{
  "head_dim": 64,
  "positions": "learned",
  "qk_norm": false,
  "parallel_block": false,
  "init_std_o": 0.00523,
  "beta1": 0.95,
  "max_grad_norm": 2.0,
  "warmup_steps": 516,
  "decay_shape": "cos"
}
Each number is 128 + 24 x the weight over its row's rms, rounded and kept within 0 to 255. Layers, rows and columns count from 0. Numbers have three digits each. The size before them is the row's rms in percent of the matrix's.

# down: layer 3 MLP down (transposed), 3072x768, rms 0.0217, rows 454-522, columns 0-95
# up: layer 3 MLP up, 3072x768, rms 0.0329, rows 455-523, columns 0-95
down454 095:123151108079158135111093143143133107108120141109160123159128122151105138110136132150111136116109118152131166131101118145133142161136135144123119117128123144153129164096139151161142122090129135134119117136107160116152154132097087071127149132123064133119099106120118107125135157124157097134
up455 097:124123118134097123124107171137107102094114080122114143159152125104100104126151156119158151125124106120099155090114135128134091120140160121104114113144137166153109124134140140137114132147105099137137149121183139101073121159096117110100106142135095102122136160099075089157123144167102134107
down455 099:148155143128173167108141112103128112126082137116127141172108175164127124125120127127136139130143102117117085102121104113084100115128135126189131145140110075105103098114133099139127126170142128189074148141118144115114158157088139136123104151140132155098159140133116114109107109134118119131
up456 097:094123097157125178129132125138106110119120090156125113164105084152130179102126132151130152104131112091135114160133125105139180089126170118156131139126120119121207132143123139145154093119132137165168120144138138092138167128117088155134087102157110147150132141101126138133108132121093171128
down456 085:125166123131120086118138128143150141142116104107082126112074093122122122132143105112144144134120140106145105175132154112167143135139114141132105166157144110129177111135139109140157106107134144090169094106158120188125122130130123125118112100167169137109101107113173160133139088159115093103
up457 098:110108159118106159159147090100147121147094110130147160132105106154102174083160106120125115095157114091136108162121093170112143090127130108162124157118137127136142110092132150104149146131126119153131109113136153153123224127137161127156134140096113135125109105136151093165078151141149139184
down457 102:147150162126093140132114145134108098109184111131137136137114121127112148130101118108095104134205151131115126109093134109156138122136146116150146102107106113122143098121127143147110125114118129139192152103121092103136112125123174085122113136090169124080107094102136135106095137103105127142
up458 101:139141128165136131088177146118078146077143113125126114152105110101156162102148133104147101104109107107151142158117147131120167129097133107134112124128138174178104116122132122101160090094160099138148101105135114101124134127144124107164176104160107130075119156107124104189153163069159127149
down458 106:138102172114123120119088151148139155130140158136113124178110129138156101106140103185114138143149134083099143161143143141156146116147139115129127076126113103119134116169129139135119172133101079139114147153137114203109122141093133136153103095124157127081069110140089147188122095148130138118
up459 109:122056121146126113117150135130078121131132073129120163167082108149111122133116152134125115141117104103177115123153111160159138121127125147123141097091087168158129088144191130143126126115144091161137172142175111126179192135135153123126130137110146077118102190091140163145129073076165114165
down459 108:170120108115131143083113092115131109111114131126118118166144085138128129130107121121138102163116101135146134124151151099133119201182108160141149127137122142166196109147126131112137120157152123136184165132139159149143137118107144159099156130136140147146102125115150113124168114104102100151
up460 105:093116120107120142105134128095138138120130082107140086089111140107134155154100138129121121095156123133132107137169120114101122101102116140093106127105110122127103134155145122118090142131159145137125134111120150127079156140202121160085141075137081088133094140146157157127151114129160089158
down460 105:119144139082111130144100103143093124159142090118139135148140133152121147118130148159122132154132114113106121119124138149146135106142115117098159165137141148148151126087134109133129190134140119109069126122134132095126124064125130159152113102150098148093130107139117120111189125103134089150
up461 104:131108145152153112149163101090150097108158141156094149187113114104140107139140170153075093150147157100121151136140122171151128110145149133123143133110115142148161156097118104086146119116114112134137117119167121101112126083123113129142156160149132115148098134093149128155159114102140150173
down461 103:127163119137145126160160095154115162157135158130121096114113127122163187079127134109142107133141134139100133147137156106129162132139146117130128114080143168103145094117103093102132111106179136111108130150131093122169133140105144132154124105103114140078129121158146126134153130116166119148
up462 094:145129165149142147124113134104075126128176108162140143162139115098142135123106166166125165102164124137118114110130155081148146115143113181135180128118112122144148140121173125139082106146094129155147137165134122082179117139126145123148127166127133159141136143088127153133084126085148142150
down462 096:126117120130136085184109080163136125128121148107109153131142163098154135148154115132130130111119097132150124089146098142153106146086083099131139112120135132146097104146108110159115159134117167153115136152102156128070095142128129136158159126093106128104073114127178127119121142108123141143
up463 098:142117110124171138137109104099150147142098112099092150105102147141152103144131119160106165134133118111147104163121144147098097080104114129131165128135108110134093124126150135105120160105171135134148165135178115149134172134130124112119085134080091133129135151135113115116131123148193126119
down463 098:176150134143095133135105129124101142139117121110156111134133130133145077104117136165098135133113157163107155150137153105088105179120179129168116082161122097132170094140110128123098098094137121121120139109102137129118120124109144127111156116168103126105124109093109139082110108140104113146
up464 100:119104114105131146118150157122133134119152105121136125156066121114106160152139125159167167087130138104185175118146143150155104151151168125129142147087128156151127180139110127180150117160115130138166116113082122175184104141132119112148159102173152153136099176100120163155151114109115116124
down464 097:104138120122108125123146091182117143126136150136118176104135114110125171108160126146131137098113131143111123141136086109098143100125135100105134123099112132088133119131130103123145130078135167081111171127130101151126151119094125130156116191135147137148121167136094121137118122128140122122
up465 103:106172122146118116171120125119123145154110127161116154149138169106140160086138105129071128123078123145168106118136117137134105090136156159158136121089087142146136167134132092120085166132137100143162071099121144108155154107126095127079133137147121144113146090111132131124098091110072150149
down465 102:089113142166090112101129142117165122126146093125098140108138129133087126130118110132177060097125142101144141144119108091089116139107149151135108086094066172114092102138112126158106144155141110111123121091127103111103159115126143134141135140121138138161123110109120113117145122135158110112
up466 087:136142178133115165116175149169131127114103144151108110144122136079159134119146131161101119146162101134137109111145100113126180112127121148141145090148107135167116128165159128137157137132110135158130120142107145127163138166159131137108096125102194091133156105119120125127118119161129103128
down466 063:123136083127153131150086127115099128115135111145146137126123126141100140147131147139158116132119132129156126147121111135124077129131159129106131153132113143111121123123099139144107120118174129126128144112130116122115131075143136149141132129121073127136105123142117121143121121124139140135
up467 101:130113139112159177131115109114131124126119121180109152122116121095151145134164120140065113128137110101131069121188111120138157133106149091119155150128128095131109114106142124136110128088110084135156137147128141135115131112174113139124122138134118091125144107118147150175121106150116133129
down467 106:113131160149141114108167119136143135142156110153119131177139131166192155094129166152105117096162155130135160128101172084138173097133167122152101151079099135142157099113143109122133157124106092125116123133150124144135142116136149154133113141123149126141127106118094111175135171080136099121
up468 099:126145124112110131111141143142096105081143118164096150119123152096103147097143126120142127097079160113142134175165093136109086136118104110141118163092141145138151118126140124066143136091128115145140122091081159092138133097087124115117082112173133107134126118134122073178170182150129148133
down468 097:082126116177123146121142141161113101176133127167134117119117134143110118127155090138094125117145109145138114109113172133146085103094121096148152086097111149093122177114144121154117099172101154162151187124117133155133098092128101135118133140125150183166096122129116125164146062144169111101
up469 111:165136161137133119123112121143120134132095110135142116119153118124120093117130135104093123141104093132139116161136125111177114096090130099183141091110121162162161131110136141121155121112124187149150192129099108141093142055159107155187129085139118143169121140104149112133135120085144147155
down469 119:119072137106114103126118109075104103148158100113159104079135118134129122121106146086148101109151171125146120171116118117143149118091135116178143125100131107119124151066155117132154177120136123108166130183115141110141109158163118113100158122066158112138102141100136128150127097087158134140
up470 110:146160147116127142162154123130123086144117119122123145125103164125134143137131137159118149130142123150136084156148080163145155080110092097138118078141157186154149161128108079155129118098107142130130163124157079077128130122119134118134098113141098073101123144096168127135129097157149125107
down470 111:170146141130121128175118087152097172124143141132108153124138131136106129141132116169135151122178136054130124091130097119157140111090059126104166150098122114105096108122162104087105124134093079112127151123169125094161124134171115158140142111138123145119113167132109160118117103139113127148
up471 102:097129139127157137116142174112112121148150123136155148128099123163094162087123136125154110129115124110156098190113147133149103119115135166134123144121133111122116125143115105123076143089123174157105129162157150106130199118121156108138157109105104155085133138091135106136070109119126113155
down471 110:109126111098149092116115113158139167115083124137157139153144150071144137162131099125069156121138103141130132143130122127157110097148153092152130136069111158162140108120136125111155118149116112137139122083073086124093101107123144103157103101145092142149167122105116166149154125115151161136
up472 106:143169137130118165114137082125154099094127163151154139111159109115164140102101091103111100124108122120126112140147123179105132160125149127137140139119177154119142157121125146095140130127108136133131146099133083130128133106139136122095136152113138167123119140123147097159150125103103152099
down472 120:129174138137089098132145135141125093139137115135083095069105151148137097099140121166077168120145125123118130149120127171139120125135123111131114090118135108108132189184162130144132155142136153111140186171145117156148139103146125107110109120111160163084103106148149135142128088095153088115
up473 086:113136146148150127135115102089089114144087121142141114160104129115128154099145149119093153104157132106108141167103128116158137095136118106139135115100163105111100133117151083121144078100114130124115117100148096110152178086092164155168099106113142097068106166120117086112141129139134097157
down473 096:149143138136138129150114134077124113141142111152161101171129128113118163090154104139138126093127108110147107182182136122179118095125158120142145138105159161135129126168141095120123102133149110144168112117123109117125130113114179143139129143135134107138128121099084132099136142119121094166
up474 092:143133105141107131124106092166103106093145125118137097161098119119145113101125146172093166067148150147116134135156165106151149078142172110112115136097169139148168106161106066103080097120127127160167128137117126117125149052109155151114118120154120150137114123141101136096142090109119117154
down474 090:155105104092125138136125117135151161119113165118154122150152138130114101130148147109131130156126103148102087171132141162154138081110119138114065164218133160141114105154094117111113131098069119118127112101120133147100090154122137202090183124123123085154124116160142105132118118107120124095
up475 099:143133129145140130143123116137138129147082115112123182140122125096141101152106159083153161127128083128135126138118111097124069163127122092072135138122129179120111105137158109098127116119108108154117108067146133127088123133178187137134164102165073101102108128108083150118176112130097089147
down475 097:135088167110122145129127141121163123112155202134166111154139139089101103133114103123138118112173200171131146108124151174107162085128126112133151103128165127149159132151127119113116121147105103121124131129100132117142126148144080134145148140119166146165146158160127149152134099118089140118
up476 101:132095181157105119130133103129087106128140122143128127117093102093167199077096128166155142108091107086145157169153081118130147141117135134160115111110110150155135122133132095141128106121116129104175148109117168120098196106130154131110130093119157164128091133152127154112149137178133168146
down476 108:116106070139138151103147104138127105129130171162123110128086061120150150087142105147130103125157106111124137126155097119126133071121135105098170150128167157160150121164114107143149096138121083139112099135177079134120091116144116165100152167130116096160138152126096130102126102163109167137
up477 104:136123146134120130121132087097119135133125120164126093143114124155094102117129103149124112095130132125134167115132152145119152083149137170137138150112130090108129117154149088135077100126151114143106159085166158122176132140101114137145075136100147123152107122152147091105113138119116169092
down477 104:125113160140143126150129121109157106132107115118146145101099170142065142157135100085107107172131109135164139119169124173141076133044119159123146111145119152113113136138110123148148110146108131135157091171119101082168151140122169103117080134156155105138135124117124143125170181123125148115
up478 110:143126133136139118140173095131094138148146107110167106143129088106099168140129129097104164134102106133157155152137120093157140142154142131102109168120153157142100154137131123129084137164107163159127157161100107146129113108107147146121138127166078129134111137141075125124099115105155150129
down478 128:100129164117098114147106069085120131128147129089132097130109085128139095118132144080129141114092174114125138118156157102128121161122106122165159125106129091157134118155101108163120153160149142158133096162101125084113156128096127129147137125144129120134137172105125134132089127121109128137
up479 106:090121164135121128117146131115120137119083088113104110142143093119135132091160125142093132099154156093101156112179135145145131106120174076112089146114117109161148112155129169090164130110102132105152132107139165121117138158150083139162122133106117119117120158145143088134142160135092141159
down479 106:109135149134097166165136143147099094174108129136112119131154140151147121077098143122133093154088110153185121115138097120146145121082134113084083114137097127092167155131225119123113123119113120134147160112109129110136154114154149147129126126129160156056123115145131111181094153120133114116
up480 100:088110133103124149122135149131147120079144124131141109119066104119158133137092113172145157097119111112173086149147152126125160084116112141114109163108080137198142134139118142127111161098180128148124147149117080111164156105129136128100116138145104106117103134146098116148179134119144110132
down480 102:137119090163127115146118114095117097140146109120147100142123158144104122131142131160134158141134125146125181132134145197152152187164093159140103121111114114155084142078083164139131137145132110128138146123114152156159106102145082120148175117100087101095089147144135112166130090120142160145
up481 105:112154085108106171144099140098131152130118146136098140115083109118145125151149142156085126132129131095118102147147164096105165074155143142147091171111147160151144162133143173159094121130139124138157170189147143096116127126128128121156128075125150112103163123125124129136082108073144128117
down481 100:113167110111149159153097173112111136132123140121148096071120125119081115145152145075138162134127121103151131135150088134135127129108102150134099135164114172155097119135135124119150146138119144162105120082116116109122117150119087116135106118115127114127117149121119169128089130131142156154
up482 095:116154090088147115142135124090146178130122153077147128173120139159142099131142105125121104115094159137118144101146130138183138152136136093136135154138130097140168142130126137104182151151149122127153118101128094123133133136155104162144102130120081129127090131129178108126150161099090087117
down482 094:115142152102151151101126156117144105097148108195124137120147123131107149125163088132121116113140111153103123115104133160121081146087111123133144120109093120153094135123117157124113117177113140127124130157139143131141140124149133109085131139118133109115105147106119119123170134122120154127
up483 100:152123158145145182152127126119126127154119096104174101131099137144150118123124158120135139124142143121128151101121110130147159165127138054095136129121174137103141145169084076134152162130097160150141147089103118134194150134168099151089151130165102129149119159126095155150153115128124142105
down483 102:111118147135095068096154109159059151106134100133117143154146170187132152109121152172145137126121170149122129142063102137129163119119188131159128145132141134148092129081126161135125108093107123098139089112125146127098205135128132125131155126114113136188156164099138110141099107112141126170
up484 104:109091122128139127109128168125090120095121094158104102150091143146171132149091126155116116118170183149123071141167118106144116132156161097128087162081140118166125132131135135149148116103142136154093180137095085076143155135151137174129154097141092106096131137093164103124146141145119132138
down484 104:133152085143126102113139101122143154118135148153134125124142095068135095114133117083111135125111095150129178135099125115132116144116126134121121107097114160121122138152109154124126147145120104137132111123146146089099123129133124126127117118115143131121093087156111156113148157152129117110
up485 103:136133161119104104127122120110104146124105146137137137159133113124161152166139141147089151146166130115141102166170171142123150108096133112123104125120161127128158171099175120144127107128167155134125134125131105104169168113160116141146117122122121143158162184165137142153131116145135152152
down485 099:097127087109092088107162106110168178127120119141119080093137148116094135105074170136152128123141149119170193115160133124100114160113103129147116130113129081131107137116147112101141109124113114140116089149123151162121145111097139123122121135177126169144124133114104106168166160090150130140
up486 105:089086118126110194115115143065123100101120132114138134143087143138085112078101142111129133117135115089130110117114140125121135117130134089131131140132122181137129086126137142130095147146121129147168144147104092147114095089155149123136125144099135094097109133148165151135092118118171174140
down486 104:112154096173118134151141119139133096120117119145137108136125110122147125140113072132148126180164114113107129109128147149099127142139094161140118158099097107130123136120141192136120149170101139165117121129154162105178120162128101074129063150149121140131125122118129136115125145126117141106
up487 099:108104136124157134118137093114104127153181106153146132134097131134121138109169108152115122102095115099140128135178189134135149082113118085139120132145118171103176140122145096135145124094129129128099144139150119135151123083108122169134145127143105082100100122098159142131089079130117104153
down487 101:144181115145136168081081158110111203120109149140145171118126127109134195121133115127121109096113126065120130129142119135112113064090094166072162096138130150099117148095119150171154131126097116144112104135129153132134145121162112118152135159119119137084115109155148130090137130113156136084
up488 100:106132145157145127140139129123122159147095110128121118102115103118109156133128142113110151099137085134119097119169115078144106130140092146154155169097142107153106121145198141148092157157146166137110129092142112138123160141161133153107134147102123129084123142107074081100154137086116091113
down488 084:125102102099099093121137152144123134093099151100131190129093088126150106119135120104134093140139153155120112165095138124113109114165134123153100143121134154144109155177118102100121133136087120110106146083091120073134101133102124160127120161174172102133116143127171169118149135132147158129
up489 108:125113093140132145144087088086111115142121110167104133148103156097158166108131116098117090130150139120197145109140136136151090143106188124091143123094127132136118097123145122126168141099138066127163104132127126101119142092127110185065173104141134133096063099133166157137081127133137158132
down489 103:120164132157127102116124149141094118154127146115131127137098143094139171071102132158096121120163117110135093149142071095102155084132130118095167102120117113115105162170170059138147151153125086144120133105139173089130160141125159119120122087126115120113156131099105151106078154147084113159
up490 093:174128151128086098089151119132090168085147124154134137150151157156151162170155124133111133123099108130153119143112128105181122123153147144137097123129147117112172165138098070139161107088120132138162104133081162092125160095113098172131147117124109130099088153113099163115154116106154141119
down490 088:130171160109149150112156094128104103164165122137138117130115157139146148103077163155174153116156130107135093143118153135104096114127127142100121130128119104118074115100127111111109152119161133075093184131133154128150129138133115108129111094151110141160133145137141132142098129104156084166
up491 086:173114139164133131106099125129167092091122091163114156115096088142140162151089131114128094095098108160130173115184122157138135129166140115141141135125107132123157133119121150112102092128138115144102134120108131085111131160137147104160131143166151151109168145113116151125160076166117082156
down491 087:122097125078159169132162131093119140144152106140137111133174139127115105131092102128160104127161131165079131108100148143073170117154125129132143141097097146138153142110143126147145180145086143166126145131121128127129137146124073140127097124135119148161144141167147111126154156086108103140
up492 101:138092163145142122128119111123100118120121128152139145119166160108125118094116145097092124151127127113139122120126145117132127117113138083123076107103162119182121156153188116132101128140130118140152150152084161118141174160149120114092174097140106117150159143123150114119159122127160122174
down492 088:122096153161123127112149132174177131165141135181100154161194109149126115079106160190139126116108148108137113113114117158097131121161164142089135154085139078120115087120093140129107091168106131139087098154136131161120132141115132134126108095133108135151155150120115157113147131137140137115
up493 095:144128162138183122143185111158118115127154160083138103129067149129100151144149115169129129138136095149182127137165140082108155070096145119096103110083116112171104124112150108115155129125140093099152110150097113106111126141111162115146078145161129115146170175174134123113145095164102124156
down493 089:088151166073110115128135124127127136121112133127108117165113135140145077108120141139109157170144120135177126134123150142138114136101139125126123139129105129104161082130128151123119107128131111107114099110151147142158128112113077097133136165158137183157146181094115088098166122139141142132
up494 096:117152182130136149122131134093114122125087156150083119186152126114142150142140156174119135107101133148113137131165164146127133137131135052164180160149178132156142127135106106110123140131113076137110171113104136134120131150126131178110124148127145109121136107120151110115151109120143094202
down494 101:160110106119155100143142120147139148151171055136116144138132089130172088130149130147109127107142116100146140139135113122168137152166126088109119111126136140155152122065155139097118118125133120136114135158152105093131148086138178131112152148194113147164142109075146157127119129145174105120
up495 090:070097168159124126102073082131139141106071159203187156143130117069088128123178150120128096126117101167132113120106162138104099149125120087131128124134135130106113140136094155086133095108128133106150132134093117142140146105142133104141135143171172156124138134144108124158114086153123161187
down495 089:130124100086122123181104121123148142128171112097128094165148145092178111132145097131078104146141100166153125112110114148208163101123107107129112141123130162116139164131117130109135145116114115118109127097147138118120150144120149146123145155148129135137098180131117117072156109120124140145
up496 103:175146169135132158160092139138139110116104113155116127122125109103135137107150147109124146088142096090139106184102130108158125099108169112113133150104139153118117107071139161133105123129124101170108119081115142143140119154132113128141118118093113116154154141124098165098099108149109091134
down496 103:118115099155134111099124136117142117116143169185068148140084109159108111152146106141099145162113168163126135124152142129060134090150128115149104100106148149133111102134128189078159101136101111106142162146112173174158159129097113172151108145162185106122130138118140070118108129097138144143
up497 099:085115144104164112144101159127108150142145107158142111097115161153170152133121167140127132096122095143136134147130140145151108146117142098155138093145111149117116113181157151123131111100139106142136177099119123103166129150129116168127083114134105080120158153130112095092130125121120132108
down497 101:090132136157134154148112104106126099129126161130144095101190120133103112094131152149136132117147147194143121162123108107098110138132177133130115129139113109122126127143123093110149118118121109101092163124100149120140110123161075109144108130126085173122107135135148135138138108156111187163
up498 092:123140132142113121174140138155089147093118120134145111137109105130119130152117117156127100144133094092118146144162185116113118122172084165081146118095090089133150161171151144148138101118121145129157111161106145106128135091144158127124132129117167116097107122070091141106100143112152163124
down498 093:121128109137145163131134126123139121151118121141125138089135142078126119187143113121101154136153121174143082125142120134145138149131147098138112118160170111134095156155133113113147099127132108133118187114134158121145138165113127170115120152104112145129134146154129154133154094105140102144
up499 101:139126139130129136140125132102125144101156120120128116127089117109108105144148077120139171097123123071104128151150167151093087161108135169105186131141108111119099114161155093115133131143102125153146183144128131143146150114107126101118130092139139133184107185124118135181132134113119169161
down499 104:126138111130159142129140130150157065122127138160109156199143145136153096114184117136124129158153110163106145120155127171127143134143083100112085124139142115155109128125115085143130082126105107114139117179141199145154150187141138149125168174143136121104100136122128097138173102068145160129
up500 110:145146114138087101154164143078088123116097107159139122161133139135153165125123174125101139126106133179143132128150154115144112131133115144134160133132123178121131100152150156145134143097106158127155137110109105131133117121154112142103157112144131132083127185111147124123107093133122129160
down500 116:119110152151150147149107132120124122145132090107111133136140091120130094119132133106116103134124129150129141145145127071140099145088100137136077132094141132132155150116110144146129067159102090090094131159147114120120150126125138105134122132082178165097156101090126116133137122150117164133
up501 093:122165152112118125142154107132127162122128147117135147085114090157111117100119134132121126119109118135092168108138093104094180098161108108158109152132163126154146156111121123154105115102158141161130138142146125114117129136165121124130075152138086128130147107098112154132158151153089105125
down501 095:113138116135166129151113119156106140102078117138112086152131124106115130149110146135122115134127155124146117125094122122106111124072134129123142114162104134079094106111155131114132124100103149159145097143116156183130133112132128128164115093111138142148107152142108072113149129107121129155
up502 107:120137145106165107116133137121082114102135147137120133144141125117116136128196119141130117097112148134163121110126148093140131102064173095106179124141131163081131131126119126120077147114108147151133115148104119128179145116120150176077079119132086131104127110121151122133116064159158162151
down502 099:147123138119069117115142126156113124156142114160122133122142160124100124179134116133152146154111116159129167132095138134116154131135143141139130133061144148172128144111124118152097116163117146131089102148134167140088067116154136118117127113172178063132132086136115137144137136105128138157
up503 109:115156100139131102174145129119079120103132117092126103158092116121085104123119136110115142112110107159145118155109123130134181122130105134135118126076093082125114145132160124131107154152192121138141099151130094142124131154138147137141109077165097121137123146111131122096137111121122120151
down503 117:142099126109132109160163112134127123141137102162116153138119127147147136108096132119129132120138131120116138092147118113149118143144145100123125148153077117140089136122134164157153137155106091130147128131126187130095103139107138072134161121127084127120141055110127151171113142085139125141
up504 099:112136071114117133135100158122172121139109154140131126140128110122112142095176098118129101092101127107142109104152101085116130139151126087142111121097147126113130125119155084080065146106093101117110103160180126165167111145170156105139089152144095087178090129134101148133121135117104101138
down504 084:138173205111137123108108156083147110118166119123127139103073131121083104137106139143160111112127128135125141116135122120126122123146114155138131142121167120113090153082122131147147149115100153149121155122183146149126123139131115091093123131141096147103137137124120152145105157108127102132
up505 099:147107106115154176104109076139139162060132158150148156135083142142117187165125122119088151108111117142100095132089132128099132107159153081096126147107155160146125121104121114109129136079102118133143180140129157090130109119128137167080153136149081100149115109125138127142155111131083086171
down505 090:134122062131142174093107108141166120098134164139105166099112142128135115142144110123150157158124103165122101119090139118118130129089143159123151125134150098116140173142172130126128118127160144147108139130132163081134151105144117135144167067130111180111115157149073141134122078130142149096
up506 101:132114105166094118097128137116167096114124134132112107130149127155148145150179104134114162131132097133122143144143120099084075108112111069162132158103123144160133117101144137092155150115142158172133113142138142148091140143121115126136153148136132080127102126146134126111133166136133126131
down506 108:138154143136151142124122150128106128127133127132130114058140097111118132106155113162163108122110107091149125074126127133120150169134140157139131143182135091109123154135140083130112126110136120096126157167154155125146129117172130120103102107138120160154147137170131155131107103174113115156
up507 097:132137083144138142144109104097123158127138101133134140108107114111153151102132147142134128118148096082136152114135117143125100126136103100135145135095171152155129097171125091125134090107161102154149176131125121168084098100129156141113130120161109150128103103074102129103164139100125107104
down507 095:136126119125116074146145126142133094163130135076082120133153166119122120131115094083092084128141096106144159154143092158150125107094116128097109114083125132120095132108153114117174116152127126087145140134142142126131132089093112108117105100101114165162111109152166071167189099093151147151
up508 101:137111122135169116123074106130161109107116124134121093114098133139153131112144129171140138140133089069222100140164121153125156109136128117118089140132139146135135131111195131191102058094145148109147120119151128157146142107143159183121116132133130117147128128132088153131144114105159147136
down508 110:142088128128118155063151087101136146137111116165149135158139105129142184103156095108114150155144125117151200141134137156165118138109096113147094124143168120112118132135063084178140109110156134127116158089131107177111132096102106145130145124088144105159164119178129109101190118123122074123
up509 097:127114115106126087128153119105163146111144157115124122124097125116101145149155151174148130123086128128137100133148133166158174114129104111108109152125098071146110192169135130117101112101114128144128149100152135178118141136161114131121135162140132105109086144116186145150147134127162179121
down509 096:148130120118124075169121131111117109148090160104163170139103100117126092121131110138124152137118120068097175120127125127094162108172138188132118150141128127160178083122159147114139130135111113139097118115124163085179093083117142152130128134142148141116146092157109129107121097100126109159
up510 099:106103107142139181118106159128103103101166103126151095136079082145141153159149121143113076113161142114147139175128119115135132150124133114125101122118105120137109161162097087109106150115124114156130131128105107152129128110162162174101113086123151149128099100129149108159160102097146111141
down510 093:134150135136096117105140126112088125108073154161122172109158160110158110146135081103172154108083112149125123112107158124094137119092112136144096129133105105131123150139126083104139123149178103106090124154159119185113147113136136163126099096079133104144115146118117144148142093140148128100
up511 098:115100154165132160119137138113168130127128115174127163094121066076110122133144116117137131119124132097113115128135131114096122080101146142109093108113178101161098103107155130158151104125115127131125149138152128146164158139154140181164144092094151166098106130138128102137121127171153101144
down511 095:133150139120109157112117129132121103158123123136113148129113127138143131137120138115117113133133117141131147111133105140165140135130112143120149101108134109132120114140153119150155128108101140109099139123133137120095133126084142121068153107113109116131097081104108142150178137132104131066
up512 094:126130190150107117107125099119149138131109119185124146153100165116160141140097111114146166110123147118102104115125161119133097115148151089091171124093132114136103142115139104151144113107153109143138196129099184138135113110110120157152156118130115162135147158173063141125139117132118130163
down512 094:118137121156086156127102122088155147108096094121127090104147137127119133153117066128148149094160123139121113067108134158132155110128127121121140146134111155102122120148149116104135122139143134167133116115135114123129138091119086130131100163126136131116115115152134153108154080120132127150
up513 095:147093151100144184119131101153096156098152095149117160176107125125105094102092141151155189128115142091145106113173119133148117121142113141131106169113159155150092158142166157107145125161107110135128119096117149130138168140131154088094135091113140131160106142104090135123111099111155151158
down513 091:170150174132101064155099164117126073092121089138158142115120142136174155124119082119133123176122160160159124138121109105099147123129107142134118112146117104142092152102069129154168155124115138155118142161112144155142143164119115135154126146157125212123094191109154123138094154115138137082
up514 103:140151130161152131112123122161096112114129097136132132164133127133136129103156130108073112134130128096153132138176160122128148136121139133115123130074122102163148139130105133119143148094159172180162116134162153153121149101150121138121132160153090110134138149104104188114126128086113076197
down514 093:173064174142095115081140133110098120137138134105104128141116133126063125113133188114121121147132135154188094166106154112103134093114146198133162154092131117140150122093124100145102115129136137128113163127153114149113123115142117149170129115146144125165106120092176148154097139088120147079
up515 089:126120144139105134136108131129111089138114143133160164122098139160133122136110091083152102130132109101120136122132147127130120086121108108131121151088150155126155143118100113132104094133104138100124127155136124124111199142184114169142170091150113149123124101104120161136150101124140131149
down515 088:140188098127106124176119134131141104111142110149110082124174149149123110177169143126095106145158127138164127098107111165131120141104119110135123133125168098101108079126111109056114095112119155131112129113132135138119117106117121131106120152087128153121135112124131070161183154127149118112
up516 097:122113143106117126193100093142116128123139137115141110117075127102114188081150115101131147140128136116170129156149139126176129141142146129101117134103100102131164135091160104168081132130150098126157099196134144103156113094100140135139140137139107110077150121109148113144130115090124130140
down516 078:126113120137098141112180124130156157158122116152096087120119111113105129121115134129156138133159117105154115103136113137150146163144114128122129127159121098120143102141136101123163127095132101137130153109176105139089127119138121142107131121130189123114090083122146147147156130137085113124
up517 103:107139098124126156138135099119146175121107125118130119096074174077092130107126093084112121147105126117130151163124120141150144117133160127125136140078164093162127175140104104108092133131152159161138142142109126117151112149108140112093104150100136091133088141168147152118160122126178162173
down517 098:112109146110084104111093131118138112133103119127159137116140075140105153138144132155160156115174151134118141115120114166109134139118125138117138113127181127104116131104151113168114140156118122144157135148139149174161128148165098151164105174103104084148092115158129156165160114138156156114
up518 097:114054091173110115144115149108131129127143148125175111167157149111098129050098168088079129099127146124155151147143136135146115101103123142141139122079101129147118091123149125108112137154141148095104100143088132127132128141112120131134158153128084129136097153117141143137150153104190128123
down518 093:171126106143080116089164140141119172156101144088093095118133138108131088122148103125117144084131129103142148105102090137103109099096152152142149159096121146138135107158096128117159151096127134166116105132149148121120095086159084094143138149117162147134175125140167140150173098138169117131
up519 108:164123121153103180109116149119166109118114126138151142148118146124115143154139108167075083109092179065146116142137132093147131085128183122093128151108128156139115126138100105163159112077127126134139134174083127112131106137162150180135151116141134138057106105165121178126157118158117166139
down519 116:156126130136138170123114100172117120139129080146140097178133117119137155118167136159119149069120208115137068143114127129111150103147121097132125115125146122164128098110137112150060111105124112099160147145095161134145069135160158132083121150117184079094140130152113121117140136140125180116
up520 098:114126155133129130140121142130151153111099140133151074156135104120105150112146119139077124155094124140121146164120164152124101128138120104133124104092104117162118094116107138122139113105140089106159164109117119124159116110103155144182129094107143093140134130139107080160118136080119139106
down520 099:107125143141152161100085129131136146074125130104127086145154120122143128128119130129107113138170139143162123166110116159149129116133091155147117098130127154115097108129135104088097106125158152122172088129100127113135148135165098139125122123168096133155134108172105123149172120167121114149
up521 108:140137123075152122150126122117141159128129084138103118157088143112144110116140130124141129153092134072100110100154157137161136104137169134107164162136130160122160088110119169156090090110124170118118125158103088170147119104127123141142144092123142061128114155151157144106096151119147144186
down521 113:134154163134118158099188129082119108125124152129128200133097141119145110141128125086103092126131103070124114154117151112119120115134140127109089112159142138098105145142164100123132110103146158121135138146158111103135125098100137154116145152097168137132158134159128087123149105153143109136
up522 099:127154107120127157119153080134154114104095125168153121145159095117171102139156120131112144122122127152115142122136162139109132115143128131125119113128115077113122146124146118077146168141124094103096151123137127145115132116152169155119094174122139117177109103104185086200176146140142135152
down522 100:152173132138153148087147146140133134056106124133123162139120139102115138093132129132141141103105105118132141112141120096107116122113115144131082147134125141092171089163135128169137069125142155123150164141113144125126119173114109138154130117148140155107195108144082136105097135111116095141
up523 107:127121116102143132186112149101163128138123114139092129151159080145096124099144158118158133116130122107161175086173124121141097143072115099148156184103100079083100140155165153152138100117147084149146152142127128115086163143157134113133144110137106060139083108109105105115066093095111139112